Weights of a small transformer language model.
Size: 20 layers, 10 heads of 64, vocabulary 8192.
Architecture: rotary positions, untied embeddings.
Training: a variant of Muon for these matrices, 470M tokens.
Each number is 128 + 32 x the weight over the matrix's rms, rounded and kept within 0 to 255. Layers, rows and columns count from 0. Numbers have three digits each.

# layer 12 attention output (transposed), 640x448, rms 0.0481, rows 123-127, columns 112-223
119098142145105108124166137142138136114145139123127170153110100121142156154164125092173086180087153108131139116081148101092119135085156161128137169098141135114095103094146147079131165116157138082118185126094144144172096167144125122097147127156118141153145094131063094119124077135162149186156129183098124130124126103124116139116114161143
068175161139067097167171144149133154098108088111089126134172143165172122175101122110115088134095113109200027118138093117096185125119112152096142160044116131151136173102135068136149087144082135183088094105089109131119179092152097123171116165149137142123139159145093132128148173087094163120157100150050097121158080100170167118097126115124
124098143074104055131081152110078157117139092092150126153153151165233098141088124129158134138100061173107090153101128160136124168160144156119135127143129092162101036134171107138118142185079127124070124154107113127143192155158107088116100124136118111097122120100133166123139148169174135128115115133122152161126096129155100156162100091099
124134158162124082114154065150141123127105133161091109108145167025132120131138087148117089069106156142143182160080134184131125107166116109094123208131109180203140134171139147107149075106150129149167123091080111117158124130119120096128107174137107122139112140118103108161099125111115108129135140106168162194165137170124071136160143075119
117127182146151170115129098160189089088129142131164149104132190173091140122142087118145138148105125118140130169122135113077127119180156144129110106129111070095075129082129131149185150157124126146139117175043132140138108134114129094155148104136078151183108103130157196107144109163096169164129176144147112099098129098142113149142129070096
# layer 12 attention value, 640x448, rms 0.0544, rows 124-127, columns 112-223
087060092089152074140089074176144116181111104133106150118170177112093171132227130196061150187111083142154177118143108082128144154169114150106121136194120137125104115125047110175142150175125146138082109091112127158104110164097155150127107127128132140095122083173148109106103137130144113170149151142134121089156125112080113072099110139102
168179119118107142121127125122103140156121133155150109093133135122135172158121172062111068091134165111137105106143173160101133140154094167090157120136135143119114154097112200132180127156180088151092117086111129073151128136212147135129170111099160143090048103085142114087130127124152113093161112150108170141173073117168163070151123057140
255138083154138143114155097148165113165104102171095140124137106103146151147120156164148118186117152137156110163105116140116145115123093061148148181104119113102105127146127154079113107081149138130090133152166151062142084120128090127152138136110061124093129163134158152117163154091118141134119112065091145101167133181136105167109159134150
110144105201079153120143140079106169132115167110090123151129139117059132150140113117165120147209137130106187208102114217086068093108105085129128106182213158147129122137157150109189087171120118116122092051118128178079117133175088132142124126166105117119104071099105109095092170160132091117146139162151113178148125202094130082135127087122
# layer 12 attention query, 640x448, rms 0.0435, rows 128-185, columns 112-223
137123153125180156124114113092103094136154138135111151138129119115091134140061115146122137155124182158111117153137158115103140150121085104150166133127118145161115096191161120096160112144109127098133128111094152106114145115090169091171111151112121082108161178102168110165087149130072139130102156124144159116136123135115145125182152097119
080137112117130107160122142160120117166117150113114187140115126109149124157117110105163103169152164125124135118089155116146183137152120137122180121130102096130161173116139163117068120097154178142140114156124113136165087105160092124138173131109168131112121101128084121126169129120110103127132129131145117115149168150095101124113131140124
136114177139151126132129113118153160110132160174080107088108180130134128098124110089105144154131111124099111115136151166173089066132134148087090107080135133105178115123117093089171124182111124114118121084104128155127140170145106076131118138173097140128103136149150113143141130131155123100153113132159169114117154124170177158136127140162
139084103115117164134132125113122122134123153107104128137131056169079166163121119104131148147110156139141150159132131111100147082102129147110131138143116150148153088125133120143125101112082125133125114143131190187117146180134089162150089150093151072143105184119155094093089142154113149136140123156145163085174101105132163090159105080145
142122139124163113123103101133163120107162133113148079130136143114085150122089122133143173090147129140116138133140098147090137141147166120102127104118151156135086107137153146141124146146103136131139181108099084093070133118108142080104180108062120113075127124109162134112155130145109163102135121104104136112127100117128124144134141119091
091148137161107113156158117143095121081144124151076147103129133145151134111149104146132092138132141092142117131132114191104137138130132121131113150123108145104142110063147155120136178132144117133088141122113136131129152127162081192137119144136106161168099114133097118139118089097120171159147117114115133100108139150125131102129130113150
106153124151126129107139150137134112128093051116107150175114135105140127153138127111168146124130112132132158101120146109130133112099153173140077091150107129117102130172120145172088098099120143204131127145117136110125144141113167080165150170125156110131154126169127121134145115109154106112118150143173101151172123135106120131093140118090
109125153111173174118138118136149131143141135138124107160121141080100103073093125114144162146154132142063150119140121106114107175114146135143117142146139160114067108074149103135131124151112107104121167115133135114094132121121174140150166156128083128102106083166133166107139138147083120133123112170118105148110133165117111146153149151168
105123139140119121149146187112135172110167116101096116156124124143182138141141137105206144120126121100131126128126088125111167096165112132116133106155154166151152171130143099138085097137142171175174126122104111150110119141097134126135157098148097132121119170138119137111162095124142103121121128137130088120147100163134094099162161181102
105128113158117080139154142177097094104133093162071106141220170160164141177145096165156126133108119148149104106123084150123114134144142111162116133124113180122172163134101134140147136116155088192119122173130120109171119162153115095151066162152135102166109071146109133148115136094163112154147157097162104143117154125147143113123136124133
113137148189129136126121099129067120155142155144141137159131102118137149116090139128150172114113141096112131154150137142155126138099145184155158109143129139089111113081129114139084110099141106122139112162130145121120127080112135110148143139138132127158137135135138116112123102126067100108158109147137157119108177121105126156153108120100
097112133098144142144119074109163127167167198135165142175129160132094100090077149096141170114107158120066145124139135161146131087150093154113147165143090142105074113051102106122119104203120152091140100116095109104084132096146113168072142060115069131092097122136127148111124138145115103104179131121116164153116129206088074154132110167095
192104123102138147173102080021176099113167176159202148155082121101132123106096123143125134125150151097106156127169164144120128145103146111151135145149115140126102124108082109113064066134157132128149097122076148121079159082100121141146143114100112145106075095116132106103130135101114132112135128182159175089156139107091127161210137136135
135107119081151177113099087089152113139114126102140120141124137112118144129137134110114111078127102166158124126165124122105123132140090059138106096110109155152108120151156164126125151155127128120129159122148131136165096142150085153108134105139102097111118157127160115164133111112146172131062119099138158105101174075155160109145134137148
121138121165107098172116123157170141111102106106121138138118148134132109094104139140096120133129123147087113124091137097130100190109127174098137139137193121114178133190108128177111082165092159158098139158115117122151142178063135109140141124159139103149162164143153058144170148149142112122161132139128105146109167125169159146075131090115
157086193205139176100161112111147157127127079138175153133102138128125148149120148117123173140104094117106138168145141139082155114128143120160146117161092140143129117096117108111179164141153159137119120172069165072100144134130089127161130185073099146149125125152127158096152073150129086199114160139140120116167126130115097144102110137134
058107101105127141107094095123123113158121123193134110097126126158139090130125123154154110138125133137118138141140123165140138095082062138086118161131100145077101102133150123092091137134088114111141143143125115146082124101110113162131068065135147126089096144136132124092133155096122112102157062139157152086102184099122124133152177116151
101114113138104148098135131176151106127110148179072140105136112154119079119151122141146088110142110148149136129127116142098092179093164138124138096133114118115107155140141203116136126146136111080109127080150108109141121194119120128139124111105136120148170122145104089111124137140147144163094148139104125119147091120132122140139159068106
080156143134152179137121180135195120148130115077080145159164110115118130107127085142142127106130093101113154145018095095110099098117102101102144048074149071139092176114116160132142168186152155109091137136156096135107084166114175145091146104099134117112126151087216136102133066177127146119090139089100160112130117152181132185094167109154
156161136125119107108121172207151116087121084109067137160096117097115124143115124101112066146154124159084089169115127118114143136183140111084104050113149056164123128110180134199108152104105100125121145094149124114148102139151103107088104087136081135161161141139145108159093154193106118167102175070155093158052107157133151133101149162119
116118158146168136079110147082163134136172160227102143102091103133130164111124115102148173137102164107114126073140166093108102104138120112120118157137079105121140136125141108141157063092134141136128139154127123144074117120083117066085117155074108122163085149104119120123121136130099139141183146177134178082127126147158095168105121152155
101142139175116185094096167181124170099082158217189081152103113100115131177130101127124086134136173140137085134163156138145077149173112125110091131072109140144155102118125099180141147120093088165126120079166147118156126114172164144145105089151083156149169153127097106144116172104136095143133149119115070175140118095094166120128136087113
137138108151131159157149084121130146101106126124158120101091102095098104121143146192103103114105155097141126126132135090117176100116162144127088142157055141164170204087164089102062141122102121088155084147182129093132117139124121141119084134157093144116115104130147162129141073168096166109108124092126147065141164141070137124178104154093
100113097100123116179121146141134161113133099079172129135123112092124136120093145183149097140112130081091108140148088135130187123100137223162085162111077074102100179133165160122114147115142105154146059147137124093179125104117129133140159141150129114149117115147150134156128135110092119129123112070144134123145122145195151104203183180100
099176159121180137119113110133149120117108154091138117059125107130152142091124090182132161162138198104140162154139130107131126162176102088140087151133096105081171106093135094132131169130130130170160019105139117140153106119165148139060056225107090136135079113134102152134077058141120161103119138093091165090099116157163163162081108135142
122112106133165130102185186115121105111099104194130131112166105082078090088059144113134129136133147094127131144137132169122162099110186112190193136148169105115102128129109094130130149154161160091129139156144076116126125128167115105115109103130119071156104134179106099177108174128057112213116119111135184135196104117165127186092177120192
088171154152149156067091105156119143106099170129152133098126150102125111168116113091095131155124101097138142098124130147101124138167106196143123085121142109165180171051156146121173114139181108139111143125142064129088114213139106169095105122109110073109123060185141104138095134132145148130109138129093073144086131080119123092130109169142
127104121091144092080084114124127104122173116078144136120127106138174116148105065125145120137168059171128109107129095159083114162129139099105145123169112068055077107176176083119138122119184127136067159120152148176185104194134202132087106138150149073107083123166125152143129113164121136129110147126117109115136124112126106164140127129156
145121111114141087150083176117176168153148104113126150206078152156092147131181111197113172094139127085100123149145135148089079144132135129046137071147107130135187125165120088104106128134111118124104115150103127083175117113151175068120125129149150138116091109096102137144099167191112053113136147165075091114133086124173118111173083122095
107163177162205158102151169170147181095146081086095123135128135097117105126199156129105051118091122119204166139071170161129084157134113132104150130117107136177105133104071140157036116116090135115148158128088134087113085101088068161128145137179126159106101090108104157133188111119117166163130105159128136155155095063128120132164156162172
158118106117105102176119140190152073191132157163049125145182131165120162111157107184149168093089122166142149128136104069141150134152137119129130178099134129159142086104109215110132196181143137052162135090132151143128124107151121124110133143114117144125147086135172103138159123128095105103089149100120018115061106144157135086143116103167
111137140191107135095090148141111120114116148095169137204132104194118232142035152122150134105109086158090144142134094156041146140139171101140130106163144165179138091120124144140159123127202091171109095167188166143137079130135130141175103138141081116119072135073142125061145111135104096098122148139133154116103139095133145111116141147149
168191043119156132174200155144124104130131153091048098091128078087110098123141205105108157197119142073160040136150143156140133144144156090164149138161098106159138070133106101100113102171127083116123110124157226145125086130107174115111113055163174143149168164131126126128144138100103167087174134175121118199107124071121125120118194089117
159146124144179095173089114155107131087169142071137169073114168158166147143107104181136087163118151126116131153176114167140114145139120100166155124111079151152142158154104087150087095153120121132085153107121106194130090110144142202118112111174084156169108107109137121141122176073145141163149112134185117069194167146098184128135126124130
092044127158180078115137144085080110164148115133094158092123102152106220056164112081096165109135119171153110173142116168155122104122143111097133133166101150112146144102185112163147117206176192126237121143120027155183152180122135119149145111098127146206111145096140083119153083108102081163158175094126147104181112133136138100078146136115
111108121115163104125129137126086153065208111147145159124165156114154134143084135150151139135160120133148157177104114093216108174076146137172157141108134048117128128169151172156100134145127134148140111172152220136116150183152117173109123140085122113140152135153159092138057103125134145162105118153116145119109091162117150129105203100049
107114141110183122144097110192134139086114143107187137144118117152109136137187133137122178112110103175130138144111149131128157133143147150130122141093106160098113134080094150110120140129091153099092112072109124057133108165083130196170138117144103156135148137195121149147150140125130136159113082092200109130122143161107154143138123167127
121101172120102135142160166159139137139155103137158192087131108148092143116131093095113136087146122118084078124163124150094168112171128146095109161074121127119103079096108153127150124148124128083101133103184109149174144093141168149140140126132094151090150118082136091099131157140153160118121131160103129139060110130132107149142177099122
175054150130210091124056094110109137120102113113147198131090166113138150070136121104154114123063143107125102106097117105103107147119116148158152162160123138078108117138191118124079069100121069097081142134138111134083105137105099080128081122124101089198120149122064157162165148151050143089078101130166122132154068160074082136163167150183
165104107182178071139136188057120095102104131129118144134166127081146120147180148146123101105090143127156081174144166068075109190097113173132140146122130089127125184154131077150113125087166130127178101115186096158141123156153109112225110164117092133159121129149194072177152097092124152166099122136097145104082135133083141111104123133119
145100120084139124155180109101141103107101091152117101140075122167127146111099060181087087164167121133142122063164161095173113122121120120173073145101085068104107083107128144137165115114091120180174161109122133144108110104130125089165143123123126157155156136152112148111158097117060129141147113136133062135091105174084148168161120150095
143113145125158107160141085168128118083151110151091155187051102152101161143133118130110091101198171127122128093138100142155134155166169132167154062189126071097115162119124150146138139107133100140098174067101085114120128122161104124069132096101071134125114160075136142126124124121047093121050153138102147167173112168139180155104155105153
131102059140099177126083130184077137183121134118128081107125143136106088136134143142124128210113129126129124129159047109135102092100116159123121120206136092148139123131141123114171134172070128127108084091085097172132127145127140116201115145123149097197088087096067160134101137098139095147183084134160067156127162136122100105147153146090
132122119119157180154143090106080085088133117112137093152172091125103119169150157139105109112137167119114078128108149097096146147116085144172082145140156145130143187136132092120082081132127142147119145110101033153096133129120090171127078052171135157098133075149134107176114066098136133123161083180116148083077143164121087094094146131180
149120133118124169142158175124115112111102158106145135145131097110161142124095104115205112141167091093166159121091194105120088150132134143116163132123103137131149134086144124193125160119127136103108070155182123131116164075175117096085166079153108128110208105156169129081161089134108126081129128170169076098116035156108098141097186176146
121124080187120156101137129096178138122146146123147119165134168073090081125154173096095159117185152192149119145055114183100120081101088126128132113127169181141138139109120077126173149125081115092101083101160151134150105164087112037112156120100158137113151098105180119104138109145097141157118175113156155119084112106103153184114121218163
077178086164098078236149117137116182099162174162081109156151121167128104110068149139133196090158136154096158088129112144169107197106119195158197122124064122099108161108098141052078111100107096097145130119124088183159113107096158173109119146103134177113101086178120123162156110142097135126129142145152115111103117126158128086137115155141
172082065154108160150062117128102107125158158137125153137166126128144161107086136135104155156175113161079136135114140096146110129115135078199182139179101054056144163146140133138069111169138124152108125101134154115091176091121142097104183171130108110107159086111156102143089141136091083106186124126090126052110088148092156129131100104118
116125078116190145152132119150147057191152122110137133141065145093094118160157098124174132142108088160117111111131107131197154120162170124157179079136117090116145154122186103149085126134154135181086131154111155129097183084155163110136097055147100089152109173132173184095137142112124086098133163122134159067156096141176115101098134113107
114162071188123198109092092116143069100137139099205165123160147105179155120140118156148116139091099143125096158177101177110142088160160134163090138172109085103149111043083134151170051116128213141134128178064109155118125116121104100071197178137137162174128101130155145150048148130144145073158169081152102182120117152146083133030145136164
187074134075201194099113077068140088101161140108136080167121158174128139076092103088126172146070126140107113140154143153115150166143103157098106188166135199089129132057141180117101115140157095090074134058105042156115124028126091083118148178066150170134117152186164106158121113181121131120172090095107137072101135092166145095093193079138
132133117158116133095143113130097174179103157143177161174125178132107184136108148121153110186138117065102116119071133119127078129154106113105108098110090150063141096184110110157120147075080109089157148080130052109144122132139102132132144164129179086120144113129090127137146095144129079067132119149139064126127140158082122092113125122074
153182104115103044131120145108156124155131088152183166078179125086145071067108096099122123126139105113198148161193146141101156096121157061164150120149103137117113140162129148096149056129130103114177164059153148088110160179100111115140166151139125146149134161150206077142138076193083072105134144164125140172149158100082052085082185152118
125201193143083113113133073151140145163147120095077076124113099075140061150095148124167135167116166137146124063102112118147137061100179093112134140177133096125086104146165152125132120163132142177090132130175107144112097127077128119079121184139122136168076112110141058135114131117145052131173123163100135073066124158116102094074125099155
162079090128132106163083095220106135102108155150122158176087149187145122139153123179166123145090127110133091130109185166127158175141163115112165142166121148101102131137161108132105148150137138126119096162125096105162149097156114106115121054162099137137148111081120157118143115100154195110159089086163156137109132077127078140169064070115
162105123146124157121149101103091169101108143118126124131072084153115151161131117171135139099150132145121130138160096129084095161156124153139086113070085163081129139112138124113171214183209171059097197170129121155094154065124141099174129142161148115093102107082147107086131106117119141072071090163111167091115125153114136106063062132099
127132121123102082132144169166096126149105129065128158102152102105207136109103188122102144170149122139141133099081160132093138161087116098104211151174141133133189125152106120115148067208084097138127126167164099141172121137101090119144071061118152116115091171133128057094156075139148132124145090122093129137116126109132147102100153129123
164100164138102114178132135085151108090167192130042120134138080066118077128179107136121110148161213089155151110164153118170121111137170150109193122101108128156113110171137167173164123109142139130144161063159153095087119153056097087143132223208138170109117219141194078131141110137114134089113138114144146154142100146112179159105071171176
# layer 12 attention key, 640x448, rms 0.0439, rows 128-185, columns 112-223
096132180135109123126114126096131088142160093080120138171154083120073110109119131130146165107088152119139132102171114137110155147126120129122132182152086158150124104119124120129105135116094191135104107151118165163110136097167148140137110099123156144123124184093140161135114096135114108139184092153125142129119100104115173113128113119094
137135134128139096086134100070122133148084146156100126103124136130126149130109140124146170140114074172105133120127133126156093150129161153125095138107098144127152102100190133126163105177135084116141122127092096146082169129092144113120099106155134094151133164167175124112112138140084141122146109147140148141130098086135144179120122083146
149140130122090094129104161106142127135149139143128142123094127165142133142134143112112097148114128095124162146147121147165131133132093154169134133110148117140097156168092154151132137122126134139114131155112101064105108144123117091133142106096134140095132097127120134089131100127083089131129139127131092137124117137139115115135121106100
092165143100127119125130149110118111168122162151127125120187075106100083129139100150108130166134132152139114132118136133095127201165125121092152173112118115170157082125150126084090152138129122102098145162109155160101106089165169114105158104153175116163107170114138108119086094135126140163111097144152124169122133121121159164134153125091
079091127111116121145100109088146225145159105090144140141132126108109108121105165188171118171106118136142141113160081084112116108126096145151118139141069125120133087099110099074151143125136082161147158106100109098141138087173179155133141123101131106103097176135128143113107112112122134128159127123125137096126100121140131126105108107178
137128115127102134150108110115175137120157131161120086133122075153101168110118168155174145132097122114159123170154077090155087112137140129084143083182119107131129128174153121172098131125108134104131160142127089089128110148111166097135137140079107083094157075152152151157143164161110141124115092169144160120147115144089082132124117121105
122135180117128129108154135155116105120093111157110099204122143203136133111173114098131130092139141147105085145118111133174147115141180171074105132155160078154193151149184151110154127142150135109127149164134128156159164116093127163091126118127113151135137073121142145131152145094118123112107172132109111114082153164136102123118147107137
149100125124136140151100145060161121103130131103156128110099141150084108167142124177128135150116138111152164134111132106123130143132150103101143153145072090125126161082123147162150122106139102155132148119121130106120096095127172187088132137087123128131131165107132103177119130132115137130144126135109108121152126143150141099105130105152
137095144168124125106107124126152078123155125111168204151149109150137131073120121106119152123109134131170131144119169134116065150083126122088118108143113090124105108099150100142110140107086175119124106165180105116153145136148131062153102153118102188123149140167137184104139146115101147048117148127123129097137100133104069085140130108124
129143140173080088098155121108116093155086135157103111178072098099174121141120143077132099102134131170090158131114121165157156113144126163134134139161114143149142148108174091141169113160148155121165120130101123138121106105113154131148157141129129178154163119106099075096110109157132111144163119137117125151116083132104063136170146168122
087113060114156133090095147105165133114137108129103118113112124149085123078174149182152125174115101150156132151151149107157183097118106108156136100103100132133134099150146098086126170099124172171094110105146099133190057164096142168111107156113147122133093156145119129169147107083136107105115122083147093124110124154163107156099155124151
127114066143190110115100130139178127142142124135161139071126125118121118104137168121140106103151143141179162094096113170101108155148098054162150091189115102141081112100138078144140142105134128130167140132150108073121132139113142124162130105054185143156114119186129116117117131155168131102100096120193092128167135159097106143131119124115
110153115102132091119106170176134137126132103098107121137110162156098175128097148145138179119096102117159179135116081129152143152102184135147163119161142129141182106146115106149158140141136110187148126134098098142104109087124134127069080138123156085117126126120141132156127174131130136146069115150129128153154157127165146108081177084103
131145149158089119139114160162135117088104118117184148123122156084174138135097122111139137119110146089171176094156169104168089125155126175119111153162096133131151139138120142119128099147134103098162162153079164155060102123114117137144107128109138173093137148152147092154100108146101146155135127180189125098142101074091100107165121130129
147102121111090138119144109116153150146113082136139120153106134139143113125137129142130069113146092100146126082118128162088189154113175095178141140115126143116127099157095100120125057102118051106152126083190125125103121131171156122106149117143125139142114087105116138124089129095113181116151156134143142091128078164120165130152091111142
156125043111104124109161107103119177116144130119130110093172102115140110107093126182123088144095093089136139118122116140144149110068141157183135091079164135148090092147093089129106093145113141164113095087128130118142089136111155062202158095088080167149152165112160108184136147136146091037115132117142139147135142147122108158143176098078
129134126146105089123112126134106079071127118091112137123140150076120101112116158084089146100111189091104113170195091146154121103160109084090116090148112129102141181136117136143163074147101135164142129144118133134130117105064111157156112120167150171155208130135143126142089111162130157144077130153154149125114132128096104136146113133110
143116165142140146141138109117150098153101052129095125165187144144123112123152121132123027169130149128104087140118164094113083132127074152144105103164120098089104157112157117112117126097095118087148140102150168139161097110094104116206110083126070083127129110164103083133167126147158107111126118135162138126156177167184172130182152145084
119103149153092107129085131094133100099101111153165204136089108086082135128125093157108104103162130052126199138178134078086119127157140131101085131119183152171080093135153159090139105074095112102119167090157140058091123146109192139132066174116146115120129148120113062156127108144139157139148129091130158183095175123176158097123128183144
113138076129156148177136108170131185118100150123137145075162132086088124113114065102129113116109092148161101095139074196132167093086140071071121074107123105122125072117128169111113164139167116118133102105110088125150081112169108199124130127155151104173117201120138154115091122136095172121121140164134127154162093111156096158087147084147
072081153068066121149120104155102100138167137128121161150083132127191158113154117180131225110127124112094109093157117187168112091179156111125173180163075173085100168146134210074179161118117161036110161239063142134121132159077060092096065109125174082125116149171144124156123106150122138157119138127139149091128090147085150146155154147158
102124131127127127078159159147128178108113124116138146146105162166098144098070153133070111156103118155102134113168133115073129176126072138081147092080101132069153156124119129141148080098124139109117140100149095132115195126062115143121134074143137085141107111111101131137108116142151122132105164083119149112136189117147158110148126184151
162130179127103138136123100162153122093112152105128130078167103135139175175215123108137128065129106159177103161096127141114186095181122121108137141070152146150126176147108108112142091120053129068141157181118132156145127196153130112226129155157129083057115101119091143155107130196116034094105146152116106145086148098159065130183073148108
096076142144152106146114120113095077074152071050094149123111123113154102121166158141133113150171154115083194105175042165145102197105102163156135132164064151156135182155163100142110111140129077110143097091143095118138072080130115132170133085177145149173078076178147112135134190139094115151133079165173151133031100116140133102107177063205
142106119155105115127117078149106231148093154074220161083150132187145166140080082185107166147116144106101056130095168110151170134116049117156078126184102089094138088141100201210134104088148142170144070067130163105073070119135112145146167102105098145142131112091138178161117029128170154129130171104034070137140145135144189064061071135115
195127095104188216097151134138161105071066107143127121126162100123050110111110097148156125101125108111081099095132137113170100132097101118135076144131130109128134179127129157146119142059144078131090111163163122109146163111203171113102129163127130084164128152101095069123102148122107154122082091133091111140200117154085157148089153177166
104084142128115123124159129123083175133156179129118098131131131098145139097153184107106093152133167095188123062112169163116084145109104123146110123164060128089105109124093131173119119107118124116113100140131061134099153152138088123097144104126100043078153169152081161179075167070109095109064163059117082171113137113152094194096101117160
175097103121151175123082122089121131093176122144121193123073162114122110072169082136175129105123130138122119129149144114078138112115140107131058121129098052124128087154183110117191192140137127131104092145107131207134124090082126085074142142167148131121123108147069143108112120143192117109098096138155173157108134161069136170102147119077
188102126087180120039073113090157144151139136170158106160164116163121108085114097168120136167084046127162100247093136137099130140119124138114112066111162098168188149118165123154098127179168063155125128088106126085125137117131157109095093110131115112131125112077173073114128115131109159072134166146078120154110124111146147114081131143131
044149148152146181180110163153157150090131136129121074189133105088066159135144139139076105084016084078157159131071148174157131153165041124106183125142135108104096146134072090134106116154150176124134135116136139179154106123111131161121146115162113169105174137088146179123154120089098103091114151143125128149147209151155148157140181123152
094149126118126089136157123099131153130108101160091164138111092133092128115183103149130209142149112195223082177099048117131110145153158109126159222088161147097150078072105169139176128205125090107146152130075076111082088160143159193078103192117122129133085149117160180102143059132136172111138103082150127141097080142169128103053148111143
167119145230099160125104126102070138151090133099154093132149118113098209094185104154161089128122155142133153200133129184112109129077096135113115113127160169091187115109093080078139117103148191122130133122099124099082129179145102120132060107175141116116072125096127134059161119147076137123083066113132150118138180151173144149146140167191
129126062113060150228120166175151152139095134174176133142154090075113086141136144137103132084116142080113096139165172133116119122127170115100129059090146161162165074153151136113141146140087109093201111180213178138147138105108154135125169153147162190112114087164106078079101113112062092130186138107180111142176109091144072064108102098150
130100096140190173162092153126067117115117100133210086054105151150133191157127130111137075156137151135147116139100063109155200123122114175151128121105097075128173127089132087173097157128132161090155122131119140213145120069095073137123123138158115089139199076043184146116148155130204156172133173123190127096101155111162151118146150095107
151086088159124106128187144087149125156102123106121124134077111100152227109128092086083119084111091067038118102115134125117182118129111162196083164171143088089141127128180135185121155170161149150167130135089124091113080153159139081125153180102117167159087133145140170132175169142101086127096125085169154097103064101134142141146077124089
071170150157164093131155080086149154124152177145147122103170144115131132110163111065064128079152081131093147094112111116153118160136119154167141153116082131138155140127176148105146149126174137144081092202157191129126145120117091123148100170113103149096157149128091088111137120074183157228072138098151088120109110143138153114174192093107
135135148182082119102097164122097156129111148151141162089071126084098130113111115215038137142175097199096090036087181173067131140113099178102130164127133224108155129164169090140062094084130138131103129062101093124152193099131119200195190138175148101108188133171061101109187134113132135144139147149183087109101136161118127124171144130156
236084114122153151168106158122101116095100179093159135134140140137084121110094109138080186069064116146142038112160110141162188066149134099145145164124153130159144105097111106096141098133174137096111134123193069144128167129077075171108137073116125142098134128119140164136070156086102106039121143169117110118086114149137104137120152110140
196128132063145106132118047067147148138071065130135114124085121120054116111109169118159064102126105124110104159107179060147153168106081084155157150199106222154095111094072095152071165130101094040108109104146104108125121179172059195129074137129130130140127140147096134150137188113115144121104069143195123111162098155049144129112127149141
237188147114163097161157147070095146117129125104135229133155103194093164155159157192102149115114095185092166144138147126091130106138129113190136138147128111147174135124061087097131120157115069144126142126180085126192126156128090075152127133088090122118126127152162093115107132095096169113135104077083127123082136147103124106097121146122
116071116097120142135124140136146057104095093144112158137110075078129093082116123161150091201173162128147147072148083128171095193127189104133115124134162147089173123125088124148148106139120140110139081175135183177122140139155162097153124093118114214117130131152079145160136151118091132118115112104101067106187128095122181153145152124129
150123138096148155121139085083155114135151126119128165151110127118106156141072128169129115132121196194114076109130052199140074157189149094158132124175187162117162139168099089083193162088077100109142149099150164131098120162166080158137125123181026064141124156101137151125158111195108134127128189118122073131157178146160142190142086095104
089074109137095159098137116124183187112156152167092092118107103149099132108064133082120135174125172151206162138137042132092136182086113150085103142181134101131153132163118195091095166164144108218100073043100152159155082195110173190159035187135162124134131131126125066125181104115124105147145078047140154111141211103141139124137164157111
096114129160075147121122170187087080108095143176070133080134149133162084139141206194154154053116216073065167030115121125124185124106122103137068121166152210141206109114119201162066137145122084109134179193136088082153139151095088212141107110144203097141164102136169111127104085104110175138129062190111115139143110083131121177071149096141
198141124095173203098111189116192053123103123134112177127113148116103114120112090186123092156197168106146143118061141107058101174151152117113147095160120156146120071074194143146197126085143165098099051130137133106128071076209115172146186112189146142121144136079085131139127139156099142173067098170149051098123109140156141125120231195135
120084150151130122092063110095109060085102148085180067134176135131142118136111149212084156186131155109131151076103148169122083105088145070162215135204128110102124124094143145124166168084097114144113086088120150107158105084125190090106168163119170123154196190177120130106099151148111155113147122155136105117156158166109145156122155145126
075176087149078094162231109212085183100094146166123058126068110131159108127137113151106199110196137134104111141083105165114151095046118200175171117070151136208096062144156166110150180151119146128160141062148070085072103097080119147072092108156152177197106092186105097129153109179187163141086149161161098108062090101075128123153175115144
106121061109139074187157079091128054127108152194090173078127165176127137141088103137172117160139117170137112163135119103118136100185071068174130122130145084116175182155103120167082113088103091118153084159152148120075167135118080125143157135194158121208114100142144075115152171099153153148128084156156107141080196079138114131137127103111
094087095133148164188142102121145077146106151178136171065120167132078098155121156119168134064100134128076126133138153151215093157133155127167178049156087095134100168123159084182111091128136098135145110131071163094157146189182127122111131081097041122228150165134104137131112115083110097128150132131106140095141111202074085140142121108100
172106092135164186131093081101097104108106175088151134105158146127146137085131107151152085081073157107032146162194086131152131126146137115139052130071168156125089105154149142167124123107160144114108080070099112186124108070176110073058136174063097138219161166139184072135118141127159183119091098095157136128081086125179093121073199170116
155085139152119121073099127149146141136110145098082120172097135089115121083135098152137147113171154098156071191183124095135107097169136135160167125163130147149151172102080124161111085061168105121099086097138147151114146112162045112063132129148135180181096113156113097123147127090091107165136158131128097119111160107084111155149127152140
170130114074135150087116153134164106133065117137124116168151157176174122080041133102193075181170105134152123139116165052142102179159146155111111121202131171131125128096085171141153162174078120038140164100158131089155127130095104142141158148109145156188129072137078165105126113100111140134149142119162127137200140181141124164128121114102
136141131118130148128079177061129143107157131110135146153101131116121127126105106075148192105062101139162132123124087101077124124130123094173150137126110171130080178115174169093136032099155117075127141089122164176131122106070167087126128114067088061100206102149162145183157072196102135090127159149127140177156107174074138139120166150180
183156154160151122157164159148079136140172068111149114170051163214113139128154138176093135095119147137069139097113086088078087143080192122102122121129122081132136151123162173093102152104142142106173096192122113089071095156155099135101068168137190155087087080118122082146119057154145109208162041172076167113103186192183179065107106132134
142108073133082107133160165194074154154080121135065081163120159133147119122113117192187181126113160138191099170076156154136115207068189122141175123139121129123184180137100149149165165154164112089118135082152188182142161121165122129116144078127073143113055167062056133134117161100180166101097053101104133160105100141173161114136079144142
104101159104112175105132187132115140074138168108088117108118114155134121114059170146143146172145101090103080221142160048105092146147157157141117113110104197127169091149130114145102115091205166069097152118139163107101142061126095115150100174132156156102067145119067149128097109071095141160106087130079102114083148089172153147123111146113
160100115088140103103163135159140113151075160156128165069150089147210102085103153153170151136129127128176132147120177121093148130131117080093127150128064126147180178144099115093128126142170037148130124149101075119156121129077113134084155103123134114158105146091072151116150058121142160097138122179187082109154113190127139075084136107142
116085110100151143169062108147114180125096126132130104215068094072116148153144118170160152115147128119141160190102140098071112151088166145153180172094109053126091133168128227138106155102119068065191116082133140136138132123045125072147187169105141136140172131112152158090093160117151146123114049191142158110121127139148152100115098119131